Weights of a small transformer language model: RMSNorm before each block, untied embeddings.
Each number is 50 + 15 x the weight over the matrix's rms, rounded and kept within 0 to 99. Layers, rows and columns count from 0.

# q: layer 6 attention query, 256x256, rms 0.0858, rows 0-17,64-81, columns 128-255
# k: layer 6 attention key, 128x256, rms 0.0872, rows 0-17, columns 128-255
q0:45 30 48 31 25 34 62 13 56 50 45 62 42 45 52 55 77 51 60 35 46 34 53 37 58 79 44 31 47 78 56 47 35 41 44 52 37 21 66 36 50 45 39 42 31 53 20 56 27 89 62 45 46 75 45 79 60 63 36 74 64 28 44 46 59 49 48 52 58 42 51 36 49 27 44 44 46 45 68 56 56 49 72 63 60 38 44 24 45 45 43 47 35 17 55 51 37 53 32 49 58 45 75 52 50 63 76 60 48 26 55 58 78 55 44 48 68 27 75 33 53 44 33 41 73 53 54 63
q64:39 54 48 32 48 58 58 42 61 66 46 60 39 38 57 57 43 57 48 61 54 35 53 46 38 49 44 48 63 64 62 40 36 42 64 51 47 50 41 41 46 42 37 58 53 48 62 56 51 39 65 47 31 59 50 38 47 50 58 58 44 40 27 42 52 47 66 56 51 58 51 61 69 57 39 40 53 55 63 64 35 64 39 57 45 60 58 43 46 66 30 48 51 39 69 50 45 55 38 46 52 54 64 77 35 42 46 37 36 22 64 26 53 45 50 35 56 46 50 61 51 51 45 58 52 39 51 54
k0:41 64 60 44 42 33 39 43 51 40 60 52 63 76 49 65 55 50 54 51 44 41 38 60 64 44 49 32 51 40 30 52 31 39 43 41 76 36 47 50 53 55 58 48 47 68 52 46 58 45 32 51 56 25 45 44 47 59 47 61 62 56 44 58 47 44 57 46 44 40 38 29 60 53 44 65 58 37 44 64 60 40 44 45 56 40 51 58 47 49 66 62 63 35 52 40 76 31 43 52 53 53 65 57 43 57 41 44 55 49 47 42 44 59 25 60 40 46 30 58 38 34 54 58 54 48 41 35
q1:38 73 49 47 51 52 55 67 30 61 59 42 52 48 34 39 47 61 28 45 67 82 70 65 68 18 82 85 50 47 73 67 24 70 45 33 68 66 51 44 39 37 28 56 43 27 67 69 39 43 25 60 32 15 33 52 39 42 56 54 05 61 56 56 50 51 60 63 68 56 53 58 57 55 66 56 41 67 35 69 56 40 42 54 34 57 59 43 45 66 60 61 60 72 41 36 48 37 53 57 44 52 40 34 46 54 28 81 65 46 62 31 51 46 44 29 21 34 52 79 80 57 45 76 71 25 39 41
q65:63 50 20 48 41 58 38 76 34 57 64 54 56 53 66 43 45 61 34 50 42 40 66 50 37 46 36 55 52 58 67 47 62 58 55 49 53 55 58 53 53 46 35 47 33 55 59 72 63 47 64 49 14 52 37 51 47 55 57 48 80 54 38 51 46 48 60 49 41 32 63 56 46 52 47 55 42 50 51 41 57 49 49 35 30 57 54 33 51 70 49 48 52 48 47 48 30 60 49 42 44 70 33 62 52 58 24 64 55 73 47 53 61 49 46 32 50 34 47 54 42 55 50 62 70 50 60 36
k1:63 54 51 51 52 71 53 53 61 34 39 57 58 49 58 41 67 28 36 41 45 62 49 52 61 39 43 46 53 63 41 47 59 56 55 82 45 63 31 65 46 47 57 41 38 73 57 51 63 42 54 38 36 61 63 40 61 57 49 40 70 61 69 44 59 35 22 57 38 58 43 62 66 42 54 67 58 37 63 39 50 73 38 27 71 42 63 41 52 43 65 36 49 45 54 59 50 62 59 74 47 72 66 46 44 63 49 41 46 69 19 40 42 34 80 77 55 52 39 54 56 67 57 42 48 51 69 36
q2:53 76 34 60 69 56 41 59 68 45 49 46 53 42 25 50 34 47 33 49 61 61 49 61 48 53 70 61 35 43 28 54 56 37 34 38 38 40 26 45 43 57 52 48 68 41 73 53 51 34 25 50 72 27 56 19 60 46 45 19 50 56 46 42 56 70 34 45 52 65 46 74 79 57 48 45 53 51 64 26 47 60 38 48 44 66 55 78 52 56 53 45 74 55 47 64 60 67 79 48 48 40 33 68 52 59 28 28 62 53 40 46 46 72 44 52 51 93 33 45 64 45 40 50 62 61 24 45
q66:51 45 57 61 44 43 43 44 48 43 49 52 34 59 41 37 55 43 60 48 38 78 39 65 48 52 68 45 53 46 45 56 58 63 47 54 41 45 51 57 63 75 71 42 59 51 41 49 47 31 45 53 48 44 63 52 65 54 39 65 66 58 71 31 51 50 50 54 50 58 38 23 31 51 56 63 36 59 34 47 51 34 50 53 54 60 65 51 53 52 50 54 58 61 27 58 39 37 50 43 41 48 27 47 48 58 28 56 55 81 50 69 42 77 41 53 44 50 58 54 47 48 59 49 32 61 36 62
k2:52 34 52 62 55 48 43 44 39 45 54 60 62 51 51 52 47 36 61 39 50 45 55 29 40 31 48 44 48 57 37 49 37 52 59 36 23 45 45 36 51 51 62 53 40 44 55 59 51 64 49 57 39 41 53 63 62 47 54 65 41 45 46 56 49 45 58 51 50 12 53 39 45 77 39 69 33 39 45 48 33 26 51 53 40 74 33 41 51 37 44 57 61 44 57 36 47 49 66 43 50 42 43 51 48 81 47 36 42 50 65 42 64 57 57 47 53 45 65 50 29 30 45 40 35 28 66 54
q3:55 65 43 52 56 71 58 33 74 39 60 49 62 48 38 43 43 12 35 34 34 52 46 36 48 81 46 65 44 85 45 39 53 72 56 44 41 71 21 33 69 44 68 24 32 63 45 05 65 60 41 39 76 51 60 39 55 67 50 51 80 57 64 24 42 54 32 54 32 34 35 58 40 49 54 27 64 46 53 07 62 65 63 44 77 52 24 69 54 49 29 59 47 21 56 39 61 62 54 29 55 54 62 48 47 32 50 25 50 52 48 48 20 33 93 50 88 47 49 10 39 54 55 30 46 62 45 72
q67:20 62 45 44 35 52 55 46 55 57 69 54 46 39 46 55 56 50 55 50 46 64 45 50 52 59 63 58 47 76 50 44 52 75 40 52 57 55 38 48 53 53 47 50 49 47 53 34 37 41 40 45 78 59 55 40 55 59 39 56 59 22 46 52 57 49 63 39 54 54 58 60 60 45 61 48 48 56 43 53 43 50 52 51 74 36 48 48 45 28 37 65 27 68 62 56 63 58 38 55 59 52 62 55 54 36 60 50 40 35 54 41 54 28 51 37 49 46 39 57 66 55 58 42 56 44 58 45
k3:41 53 45 78 59 31 57 59 46 54 60 35 42 67 48 59 31 57 59 55 59 44 44 70 69 45 47 46 62 38 39 68 44 45 48 25 66 44 41 37 40 58 34 71 67 48 45 65 44 63 57 70 45 29 39 46 37 49 51 47 37 60 41 53 33 73 67 51 53 47 28 30 66 52 50 45 49 50 49 79 41 33 63 50 39 73 63 39 44 44 46 56 55 49 54 48 46 30 55 39 42 27 44 52 35 45 45 71 42 42 81 65 62 69 31 40 43 59 49 48 26 33 44 63 57 33 49 36
q4:60 75 50 47 73 71 88 60 33 44 61 50 71 63 51 34 40 60 24 57 53 53 49 45 61 67 76 94 54 50 70 41 44 50 39 57 65 68 36 55 63 58 39 43 34 39 63 40 75 33 50 47 48 52 36 49 33 50 50 48 65 46 67 51 49 35 46 53 68 43 48 53 64 58 63 63 48 43 42 48 56 36 57 34 44 31 45 65 46 52 30 52 51 52 56 58 43 57 84 43 44 55 53 43 54 28 31 68 44 67 70 61 46 60 72 42 50 56 39 47 62 65 65 66 43 49 40 66
q68:37 54 63 47 50 57 68 38 59 50 52 50 35 47 54 38 59 50 52 70 43 53 38 42 70 45 63 58 47 67 64 52 48 44 34 49 62 44 52 54 69 62 63 67 55 42 50 50 57 48 60 50 58 60 48 54 54 59 50 47 48 31 55 45 61 32 63 54 77 50 22 45 44 48 66 72 46 46 21 74 43 44 58 60 61 54 49 39 46 59 34 60 38 47 55 59 54 55 56 57 60 51 55 53 48 37 40 47 43 46 63 68 56 56 39 60 54 62 34 59 48 55 56 56 46 71 47 66
k4:55 33 45 67 60 20 56 39 68 45 68 42 46 44 46 52 41 34 56 42 67 35 49 63 52 60 44 47 56 33 38 64 62 54 47 11 56 50 36 32 41 49 38 45 52 56 33 66 39 69 56 65 59 38 39 38 49 43 39 52 56 50 35 72 23 64 64 50 44 42 46 26 48 41 35 18 67 62 43 58 49 47 55 57 36 56 55 53 54 57 48 34 64 41 39 38 63 57 46 48 44 40 45 62 45 34 38 64 58 43 64 73 66 62 56 52 42 41 26 49 46 31 46 65 54 54 50 36
q5:41 57 80 45 47 27 18 63 52 57 32 57 62 59 80 71 66 48 70 61 38 60 48 43 35 63 31 62 48 53 54 38 67 49 44 59 39 49 38 71 53 65 55 44 43 63 39 51 59 79 77 33 48 53 61 56 65 39 53 80 40 33 63 48 65 16 49 51 42 66 48 41 47 43 38 52 67 43 62 63 58 44 46 64 53 18 48 36 48 48 43 47 16 56 67 41 23 52 69 34 61 63 71 37 48 42 52 38 26 54 34 64 59 34 49 44 71 37 86 43 44 53 44 29 44 35 46 57
q69:50 65 54 37 45 50 35 44 51 56 25 56 59 38 54 71 50 41 50 46 31 31 56 51 60 55 43 55 68 48 60 33 44 63 32 48 38 59 46 55 44 68 37 46 60 44 51 55 38 53 68 42 62 64 55 55 51 58 51 36 36 43 39 41 37 43 64 42 74 56 58 62 69 40 50 65 45 62 68 51 50 58 45 32 64 34 47 58 38 73 38 55 53 69 61 25 45 75 52 41 58 57 82 62 54 54 53 47 24 56 47 51 55 57 43 49 60 76 47 59 73 54 43 27 58 26 31 51
k5:41 47 35 55 57 42 66 58 81 71 72 33 29 41 51 70 52 43 44 51 54 35 49 47 42 72 65 53 36 58 26 57 60 45 43 54 67 49 69 42 63 36 39 66 59 53 48 49 23 55 19 42 52 63 64 41 31 31 51 48 58 50 55 60 43 49 56 48 60 42 45 31 44 39 50 23 63 48 41 46 63 72 54 64 55 28 36 50 51 53 34 53 63 47 48 37 60 43 34 40 57 47 50 55 62 24 65 52 44 28 59 70 58 50 21 45 39 40 30 45 33 63 56 65 48 58 46 53
q6:60 52 38 59 67 52 57 46 62 45 47 54 62 41 38 49 33 61 43 73 65 64 47 70 67 42 63 59 38 29 55 53 44 32 31 53 52 47 59 54 51 54 53 62 48 54 63 59 42 36 41 61 52 57 54 34 34 67 58 33 57 54 63 54 48 69 66 37 47 55 53 73 60 47 57 65 46 57 53 56 39 67 41 42 50 69 61 64 41 51 57 43 58 57 51 59 60 47 46 67 43 55 64 61 48 80 37 66 59 49 61 56 60 48 40 75 27 57 41 53 53 39 56 51 46 68 43 54
q70:54 32 51 56 50 56 37 62 56 45 57 56 55 39 41 39 43 64 59 53 46 64 35 64 44 52 43 53 31 48 37 50 26 46 55 56 35 16 48 47 43 71 53 32 50 65 40 61 51 43 31 50 63 37 44 51 52 38 47 53 69 53 73 54 55 60 50 53 31 53 34 53 41 40 61 49 40 33 40 53 53 43 51 53 38 65 65 60 58 47 76 45 70 44 36 65 60 34 37 48 41 50 24 46 61 70 50 49 51 55 59 48 52 51 58 56 41 67 43 38 53 53 44 71 49 62 64 50
k6:56 57 48 44 66 44 61 45 47 59 52 46 43 43 53 53 37 49 60 37 44 44 38 51 68 46 56 40 51 42 36 71 40 43 49 53 41 49 25 59 47 43 63 51 53 51 40 59 55 34 59 74 31 25 47 57 41 53 33 38 34 59 42 48 51 57 39 53 57 36 50 34 63 32 58 48 42 55 38 55 55 49 58 48 32 49 44 56 44 41 62 48 63 39 44 56 43 33 42 39 45 29 36 65 57 44 43 37 37 42 46 50 39 64 47 56 46 49 63 51 35 41 27 41 40 48 47 44
q7:67 64 53 44 71 73 74 63 52 40 49 69 72 78 50 43 74 52 33 53 48 61 57 44 47 51 59 61 60 47 57 56 52 70 54 47 43 66 53 40 54 69 43 22 33 34 54 17 49 55 45 40 39 34 38 82 55 82 50 58 70 52 56 34 47 61 34 37 12 50 46 40 38 46 51 25 44 23 47 34 54 73 64 37 51 56 46 91 65 56 38 58 51 40 53 71 40 49 55 50 67 64 83 39 31 09 64 40 51 30 60 37 40 57 55 64 63 29 68 50 29 44 48 52 43 44 50 45
q71:43 45 56 32 40 43 46 34 42 48 56 53 57 60 56 52 49 41 45 59 44 49 44 43 70 77 70 38 28 56 56 44 29 57 43 61 45 40 58 51 76 71 50 60 33 45 61 26 35 46 35 56 74 52 41 59 50 71 59 65 68 31 59 59 72 44 49 46 42 55 56 46 36 47 65 57 43 52 36 62 42 52 55 57 79 53 35 49 48 34 54 67 42 45 49 59 48 53 65 42 69 58 71 43 51 42 47 44 51 34 67 42 41 59 22 37 50 45 39 59 37 44 48 39 54 59 75 55
k7:47 56 62 55 66 43 39 45 70 53 46 50 45 52 45 65 17 58 60 63 60 54 48 48 63 55 54 40 61 31 49 64 51 59 52 43 49 31 43 50 39 52 48 53 66 91 32 61 43 35 59 56 55 44 44 37 48 45 49 44 36 45 44 54 46 64 42 57 45 42 47 40 67 35 38 78 39 63 49 49 51 50 70 35 53 47 94 34 45 61 47 46 61 55 36 60 64 47 67 62 44 32 49 61 24 63 36 65 44 36 63 51 60 57 44 53 57 74 37 43 54 61 19 66 38 39 58 25
q8:45 32 43 59 45 63 42 62 38 46 39 43 28 54 56 38 54 63 64 45 77 50 40 54 41 43 44 41 52 43 43 42 54 40 47 31 49 40 57 64 37 38 58 50 78 51 35 56 19 46 41 53 58 56 47 53 46 20 49 38 41 43 35 50 33 56 60 61 54 44 47 31 34 58 51 69 39 52 65 57 57 56 22 43 42 52 71 47 45 47 57 33 67 49 41 45 50 55 39 55 37 33 29 60 62 80 36 56 37 71 63 34 72 65 40 52 38 75 44 56 69 54 55 34 73 55 41 24
q72:74 40 49 42 61 67 32 51 49 35 47 49 23 51 29 29 34 61 61 41 60 53 45 63 44 51 32 56 51 41 38 76 54 55 54 39 54 58 46 64 30 46 35 54 58 58 32 63 57 46 41 62 45 30 49 64 62 51 36 36 63 59 56 46 49 58 55 59 53 47 48 54 43 50 45 62 52 46 70 21 39 35 54 47 23 55 61 49 59 61 61 35 69 52 29 49 47 30 26 38 45 47 37 42 72 53 48 57 48 76 37 59 51 61 56 65 54 66 53 46 70 49 39 36 49 56 34 49
k8:35 35 43 54 55 46 68 53 39 48 65 42 55 41 38 54 35 44 49 49 44 52 51 67 46 43 47 50 61 51 34 53 55 53 54 48 48 61 63 47 43 52 51 56 45 30 55 33 48 52 26 62 34 41 55 48 40 28 51 50 39 46 44 65 46 64 53 52 57 36 39 54 34 39 62 63 40 58 60 63 46 45 51 57 51 62 44 45 54 47 49 59 57 47 62 38 61 40 43 38 44 47 49 54 61 56 52 55 59 37 47 44 69 59 61 65 19 41 56 73 24 32 35 59 47 46 60 41
q9:89 59 61 89 38 69 29 68 57 25 48 74 65 34 56 51 52 38 34 44 64 83 51 44 59 44 52 59 38 42 22 62 55 45 40 69 37 69 53 44 64 42 66 16 50 68 86 40 67 38 47 42 55 33 77 38 68 91 46 62 77 52 66 32 29 71 27 49 38 43 53 62 70 60 47 30 55 54 42 39 40 75 57 39 73 71 19 73 60 38 64 38 58 49 54 70 51 54 58 75 54 81 60 60 55 64 49 14 47 45 36 31 24 40 50 63 76 64 47 48 59 15 58 44 64 75 37 45
q73:56 54 56 47 60 69 29 56 54 60 54 70 27 57 51 37 43 53 58 46 54 65 45 36 62 66 55 68 47 37 59 47 55 57 48 56 39 38 61 51 53 53 52 41 37 40 57 53 40 38 38 56 52 40 47 59 72 88 55 60 48 49 61 38 66 63 48 44 18 55 35 75 42 37 72 53 60 34 21 62 47 35 58 72 73 62 39 51 54 26 67 70 59 55 62 52 43 50 62 50 50 54 61 61 35 55 48 48 56 60 53 49 57 58 44 42 41 29 60 56 54 65 49 54 49 51 60 58
k9:50 57 33 60 62 36 40 53 52 26 61 40 63 57 59 55 38 63 75 31 47 40 50 54 53 56 37 39 50 46 38 64 61 33 50 58 30 35 71 47 51 47 51 52 56 61 55 57 54 49 45 62 60 40 45 57 31 45 41 45 37 56 35 58 41 50 55 57 70 14 67 47 60 34 56 61 51 54 49 45 51 60 66 33 43 48 44 55 34 54 69 54 69 72 37 39 65 42 49 56 31 11 41 45 67 50 46 43 54 78 40 64 60 59 81 62 43 52 55 54 35 22 43 56 30 44 49 45
q10:58 46 47 25 53 58 42 56 31 49 37 65 71 54 49 52 85 25 44 42 33 35 51 52 49 35 44 74 60 65 54 56 26 62 57 54 60 50 48 72 59 66 41 27 46 72 64 60 64 72 45 42 52 59 68 70 48 52 50 81 50 61 63 69 59 24 42 47 31 46 44 29 51 48 42 55 50 17 57 23 57 59 55 60 29 25 30 44 59 63 29 76 58 47 56 42 63 34 73 47 54 57 43 60 74 46 65 30 57 58 26 64 29 39 66 46 56 49 57 42 50 61 43 65 45 41 52 73
q74:35 46 51 51 55 44 56 45 51 60 42 51 69 50 58 76 47 38 37 48 31 31 59 43 68 31 67 50 46 61 62 40 44 58 38 64 48 65 36 63 68 24 50 77 52 34 52 45 46 57 43 46 59 60 50 38 54 49 45 68 46 44 27 56 47 50 55 39 71 41 67 49 36 43 60 52 63 60 60 55 55 50 44 63 42 52 50 55 42 55 56 62 43 56 66 38 34 68 41 48 59 62 56 38 47 42 52 41 46 57 49 53 47 43 49 34 49 36 44 42 54 40 50 53 54 37 52 59
k10:37 51 51 43 31 57 50 44 35 58 47 40 39 62 53 29 60 41 44 48 43 60 55 37 43 53 51 82 49 44 55 27 61 42 64 58 40 57 37 45 39 43 49 36 43 44 58 58 68 54 49 37 65 70 51 59 55 50 55 49 40 32 50 45 64 35 42 39 43 59 46 66 56 49 53 43 55 35 56 41 50 40 32 50 60 42 38 50 58 57 52 46 40 61 59 48 36 50 54 41 58 64 60 54 43 49 50 56 52 38 62 48 27 42 72 51 64 33 40 39 49 68 68 39 55 37 52 51
q11:46 19 33 30 48 46 53 38 32 43 29 42 24 27 48 61 68 43 69 51 47 36 47 75 30 45 53 25 39 36 54 58 37 25 49 56 54 59 69 40 35 55 48 67 47 43 25 64 21 52 53 47 63 62 62 48 57 49 57 38 34 62 63 58 07 76 44 52 60 27 66 23 60 35 53 59 30 70 80 39 55 40 32 35 33 36 53 40 49 45 57 36 76 60 36 53 60 64 48 52 40 17 27 72 47 58 33 54 40 55 57 27 77 60 37 50 65 61 49 43 71 44 35 12 45 49 57 45
q75:44 28 36 54 66 50 57 59 44 41 40 33 51 61 52 54 45 30 43 37 40 31 58 75 19 20 36 34 43 57 73 56 51 28 58 39 26 62 59 48 47 43 57 51 41 38 38 49 49 78 30 53 47 71 63 37 67 43 40 42 42 67 35 77 14 65 45 55 81 69 69 48 61 62 37 36 65 43 79 44 52 59 44 43 16 59 47 48 52 48 63 42 85 56 50 45 31 50 42 42 51 45 35 52 55 61 71 57 33 59 33 68 42 58 68 62 60 61 31 34 42 35 35 17 51 37 41 38
k11:61 52 59 50 54 43 47 65 38 65 52 72 48 59 57 29 51 55 72 41 57 13 41 53 73 35 79 44 66 44 60 53 13 48 54 69 34 15 46 60 66 53 63 59 44 42 62 57 64 54 34 51 59 30 51 23 68 38 53 66 23 63 24 61 66 54 55 70 27 45 53 69 54 66 29 56 20 33 43 42 51 46 25 63 30 73 29 45 67 41 67 45 52 29 40 47 59 31 56 49 52 69 31 21 59 64 53 28 35 54 05 53 65 29 64 47 35 24 94 42 12 54 66 58 51 44 52 36
q12:70 55 39 95 45 59 57 54 76 45 73 54 24 44 22 72 48 55 69 56 58 52 40 75 45 43 65 28 23 29 34 34 32 39 41 54 36 61 41 39 54 34 68 57 63 39 44 61 37 57 16 59 56 55 67 50 23 49 51 48 54 59 48 53 23 79 52 48 45 47 74 58 49 58 49 48 48 64 89 66 37 64 45 62 40 63 64 52 46 41 81 36 72 62 45 48 54 54 30 77 31 48 34 65 47 78 68 43 65 50 60 46 65 55 37 58 51 64 52 48 42 55 86 20 76 61 42 47
q76:55 53 40 52 49 62 61 41 43 55 63 51 40 68 35 43 52 53 62 53 60 56 37 56 50 49 51 45 27 45 31 43 29 55 64 24 49 45 40 46 51 48 44 36 59 38 58 68 43 47 19 48 61 55 61 68 31 47 42 24 53 67 73 47 44 61 55 52 34 53 53 47 45 28 31 46 40 45 58 40 46 55 49 55 32 40 54 37 52 47 48 42 69 55 33 56 72 45 44 52 36 55 48 56 51 78 57 54 50 66 36 44 53 73 60 81 47 63 30 59 47 50 58 42 54 47 68 45
k12:67 67 50 64 58 39 47 64 63 29 51 55 59 43 43 63 33 44 58 44 57 59 47 63 56 52 55 29 39 40 38 70 44 41 38 39 46 42 49 61 54 50 46 41 67 33 50 73 59 43 58 71 50 31 53 33 70 56 32 46 44 66 42 62 53 61 48 53 42 47 39 45 76 32 48 56 45 59 58 54 42 64 63 63 37 59 71 50 45 45 86 40 52 54 51 51 60 54 42 47 41 39 47 37 63 44 46 37 33 48 41 59 63 54 63 60 50 51 67 35 42 30 32 50 47 43 44 39
q13:61 68 49 47 54 62 56 42 49 35 48 62 79 67 33 51 65 50 34 44 53 62 55 45 86 21 64 54 24 51 66 73 14 54 59 60 62 26 29 20 65 65 40 33 44 37 62 15 73 25 41 42 52 48 60 39 29 69 53 53 68 67 54 37 64 62 35 47 31 50 41 74 58 32 67 46 55 51 51 47 47 69 80 46 64 52 29 64 63 56 50 56 79 43 49 59 58 61 42 54 45 76 76 51 49 60 55 59 89 38 32 66 18 48 61 73 36 62 48 47 46 71 38 69 67 29 49 57
q77:52 50 80 49 59 67 57 34 44 58 68 52 64 42 42 51 50 39 46 56 48 60 39 45 61 58 52 49 48 52 65 54 48 53 44 47 33 43 49 59 78 57 51 53 49 56 60 38 61 37 38 40 53 66 39 37 36 40 56 60 68 61 53 28 46 58 50 42 42 48 47 54 21 47 66 67 46 46 26 48 44 32 58 53 77 50 31 50 60 65 42 60 59 54 66 37 64 65 59 43 67 57 65 56 47 45 40 28 73 41 69 46 61 59 60 49 51 46 65 33 24 44 42 52 29 55 65 43
k13:58 44 36 71 33 49 36 45 50 50 46 40 50 80 43 40 66 55 46 65 45 41 71 50 36 55 30 43 48 33 50 64 58 46 56 40 41 43 41 51 51 52 51 45 57 53 33 44 35 58 68 38 63 40 49 63 43 31 53 44 73 50 32 39 39 51 58 64 51 37 52 29 49 41 34 40 28 45 55 08 71 51 70 37 57 53 47 60 48 75 34 43 51 53 42 48 61 74 30 51 52 44 57 38 57 44 60 62 43 55 46 60 44 58 65 54 77 81 43 19 36 67 57 64 51 43 31 77
q14:58 78 55 51 50 55 60 18 63 29 82 39 54 61 52 42 42 52 28 72 56 44 42 59 58 89 51 55 53 24 46 50 42 54 45 35 42 50 58 43 40 41 41 56 72 43 43 60 66 26 15 47 44 61 49 55 29 09 48 31 54 54 54 44 46 75 51 57 54 53 49 39 46 35 57 49 53 57 41 41 57 45 78 56 50 58 42 43 42 73 54 55 76 87 42 43 41 54 23 43 45 65 20 57 47 56 56 59 63 62 37 69 47 63 63 40 37 62 23 54 61 56 47 38 65 47 80 57
q78:62 53 51 52 54 67 36 42 57 26 64 60 80 43 35 50 34 39 56 65 60 71 32 50 42 52 36 27 51 54 35 71 41 65 55 69 22 47 38 54 47 49 42 34 30 36 53 40 58 24 42 28 66 58 75 48 27 56 45 57 72 72 74 33 27 57 31 52 38 26 38 42 32 27 62 63 45 36 31 42 61 37 57 41 69 47 31 41 67 61 62 48 88 52 47 40 41 66 54 27 75 55 59 33 47 52 64 23 71 63 39 42 73 49 70 41 44 62 62 30 20 44 49 42 41 68 39 68
k14:58 41 29 52 43 44 55 44 42 38 34 58 63 46 40 49 75 26 54 66 61 66 54 78 46 75 50 48 64 62 40 45 55 53 32 61 44 48 54 52 58 51 42 56 50 39 43 33 58 53 53 53 56 37 66 65 43 37 32 46 47 74 47 45 27 61 39 50 54 33 48 44 57 23 27 36 42 51 77 37 58 66 55 46 63 34 48 65 45 65 52 51 67 50 53 43 43 49 30 55 48 54 61 67 80 62 33 51 55 66 44 79 42 54 40 53 54 42 38 50 55 43 47 59 68 61 35 53
q15:42 58 70 39 49 58 32 33 62 50 26 50 80 32 57 40 46 70 33 54 42 60 63 24 42 38 50 54 44 67 74 59 43 46 56 53 56 56 47 49 58 44 61 49 48 40 63 53 29 28 52 58 66 55 63 28 71 85 55 73 61 50 59 29 66 47 37 47 35 66 26 86 76 47 63 64 56 51 10 52 54 70 67 47 66 75 37 32 53 47 37 45 30 49 78 39 67 64 52 48 52 46 65 61 24 47 68 43 54 40 50 37 42 38 99 43 40 59 59 68 42 52 39 48 33 50 60 59
q79:34 48 54 22 36 22 45 50 81 58 45 50 29 57 55 54 51 73 23 51 47 45 59 31 60 50 12 59 52 25 76 52 52 49 45 61 62 48 69 56 46 53 45 34 44 48 39 43 71 40 56 63 53 56 45 41 37 61 53 84 54 18 32 41 85 43 56 55 41 54 45 83 43 53 70 63 64 21 42 55 67 48 63 49 66 57 25 48 50 50 64 51 49 36 64 38 43 52 61 39 42 46 88 41 41 53 49 70 46 25 38 62 49 40 39 36 24 34 50 44 44 69 88 74 52 43 46 62
k15:36 48 54 40 55 88 39 43 28 97 65 34 24 48 57 40 74 58 31 52 48 42 45 37 52 68 28 56 58 36 84 50 51 46 51 64 61 66 52 29 51 53 47 72 48 52 41 58 13 52 52 43 65 66 25 46 45 45 64 56 48 31 48 35 59 50 45 52 41 36 64 47 26 56 53 69 41 49 52 72 45 35 38 55 60 33 38 40 46 57 63 63 30 70 38 49 22 52 38 66 38 49 27 45 54 31 62 59 59 59 42 53 38 55 27 36 36 55 33 49 42 67 62 55 30 42 58 53
q16:53 63 66 71 48 55 35 55 49 51 64 35 35 56 50 55 49 81 42 34 42 17 60 37 53 64 54 34 31 43 46 42 19 65 34 32 37 42 41 37 30 48 67 53 71 19 76 65 59 52 39 68 43 50 34 64 39 43 45 50 60 48 54 56 51 60 48 69 59 61 49 50 54 45 78 48 41 75 40 58 28 31 52 50 48 43 53 48 38 58 66 39 34 60 48 53 63 52 35 64 48 43 54 22 52 52 45 75 43 37 68 40 46 63 21 67 37 60 50 63 59 53 76 57 54 46 49 61
q80:41 60 58 46 60 68 81 56 55 52 52 56 40 62 56 36 37 77 54 52 45 59 56 34 52 26 48 49 41 45 47 46 55 55 51 44 44 28 42 65 34 51 61 20 48 69 72 37 59 35 55 40 51 51 49 37 47 67 40 46 73 49 70 27 76 49 36 61 40 89 36 68 31 52 80 51 56 40 42 46 63 35 67 42 63 34 33 40 59 48 48 53 42 53 72 51 39 66 57 44 52 59 79 40 28 43 38 45 96 62 33 60 35 44 69 43 48 31 65 44 46 54 53 62 47 35 40 42
k16:49 43 38 67 57 50 51 48 36 52 57 48 56 28 39 36 48 35 69 65 47 61 52 53 45 58 68 63 50 52 50 71 81 56 46 37 47 87 39 36 69 38 56 40 55 51 21 40 32 40 47 54 35 56 46 67 55 37 67 46 52 61 67 66 29 67 72 47 59 49 42 42 37 36 25 38 58 58 67 39 63 64 50 42 29 49 58 71 44 59 44 61 78 51 59 43 48 43 29 56 62 51 72 65 64 50 63 49 43 42 68 46 60 53 51 48 73 72 62 39 65 40 30 48 55 55 40 68
q17:54 48 80 26 46 41 53 45 60 34 31 41 61 52 31 47 51 82 33 58 61 51 53 37 79 46 67 56 39 57 69 53 59 36 28 65 59 47 61 40 54 54 51 52 63 35 72 74 60 30 40 55 39 67 34 39 38 87 62 57 57 63 79 39 69 53 64 54 52 50 47 78 53 48 74 58 48 58 37 56 45 42 59 56 39 51 51 51 65 61 42 63 52 47 44 53 46 63 57 39 47 68 44 33 60 73 63 63 73 43 50 75 32 29 47 57 42 50 45 61 51 22 42 77 69 53 54 86
q81:43 45 63 67 42 38 42 45 48 79 52 50 31 29 64 49 74 25 47 70 31 47 44 24 74 55 44 50 60 35 87 40 48 54 52 64 49 42 41 67 55 64 78 71 51 59 65 43 37 82 54 35 62 34 41 59 53 56 57 73 37 54 33 48 71 16 38 44 51 67 56 34 44 69 50 32 58 44 52 75 47 42 41 68 56 54 48 66 36 52 51 64 53 43 38 71 61 54 59 48 67 78 30 56 39 44 58 43 59 40 78 50 40 34 43 50 41 34 50 58 45 43 74 45 61 45 66 50
k17:45 36 51 53 52 56 48 36 29 54 49 48 46 28 25 31 42 52 52 60 48 51 42 58 50 40 72 59 60 63 63 52 65 61 46 57 49 53 26 74 41 61 44 48 59 51 58 49 51 61 56 32 77 48 47 32 52 54 77 41 50 43 54 51 53 30 70 28 35 45 34 73 40 63 47 46 28 41 55 37 35 50 30 62 57 63 52 33 68 59 39 49 43 41 62 66 39 66 52 26 80 64 32 40 53 38 56 56 54 25 43 50 61 67 42 18 54 39 75 23 71 74 30 28 33 25 52 55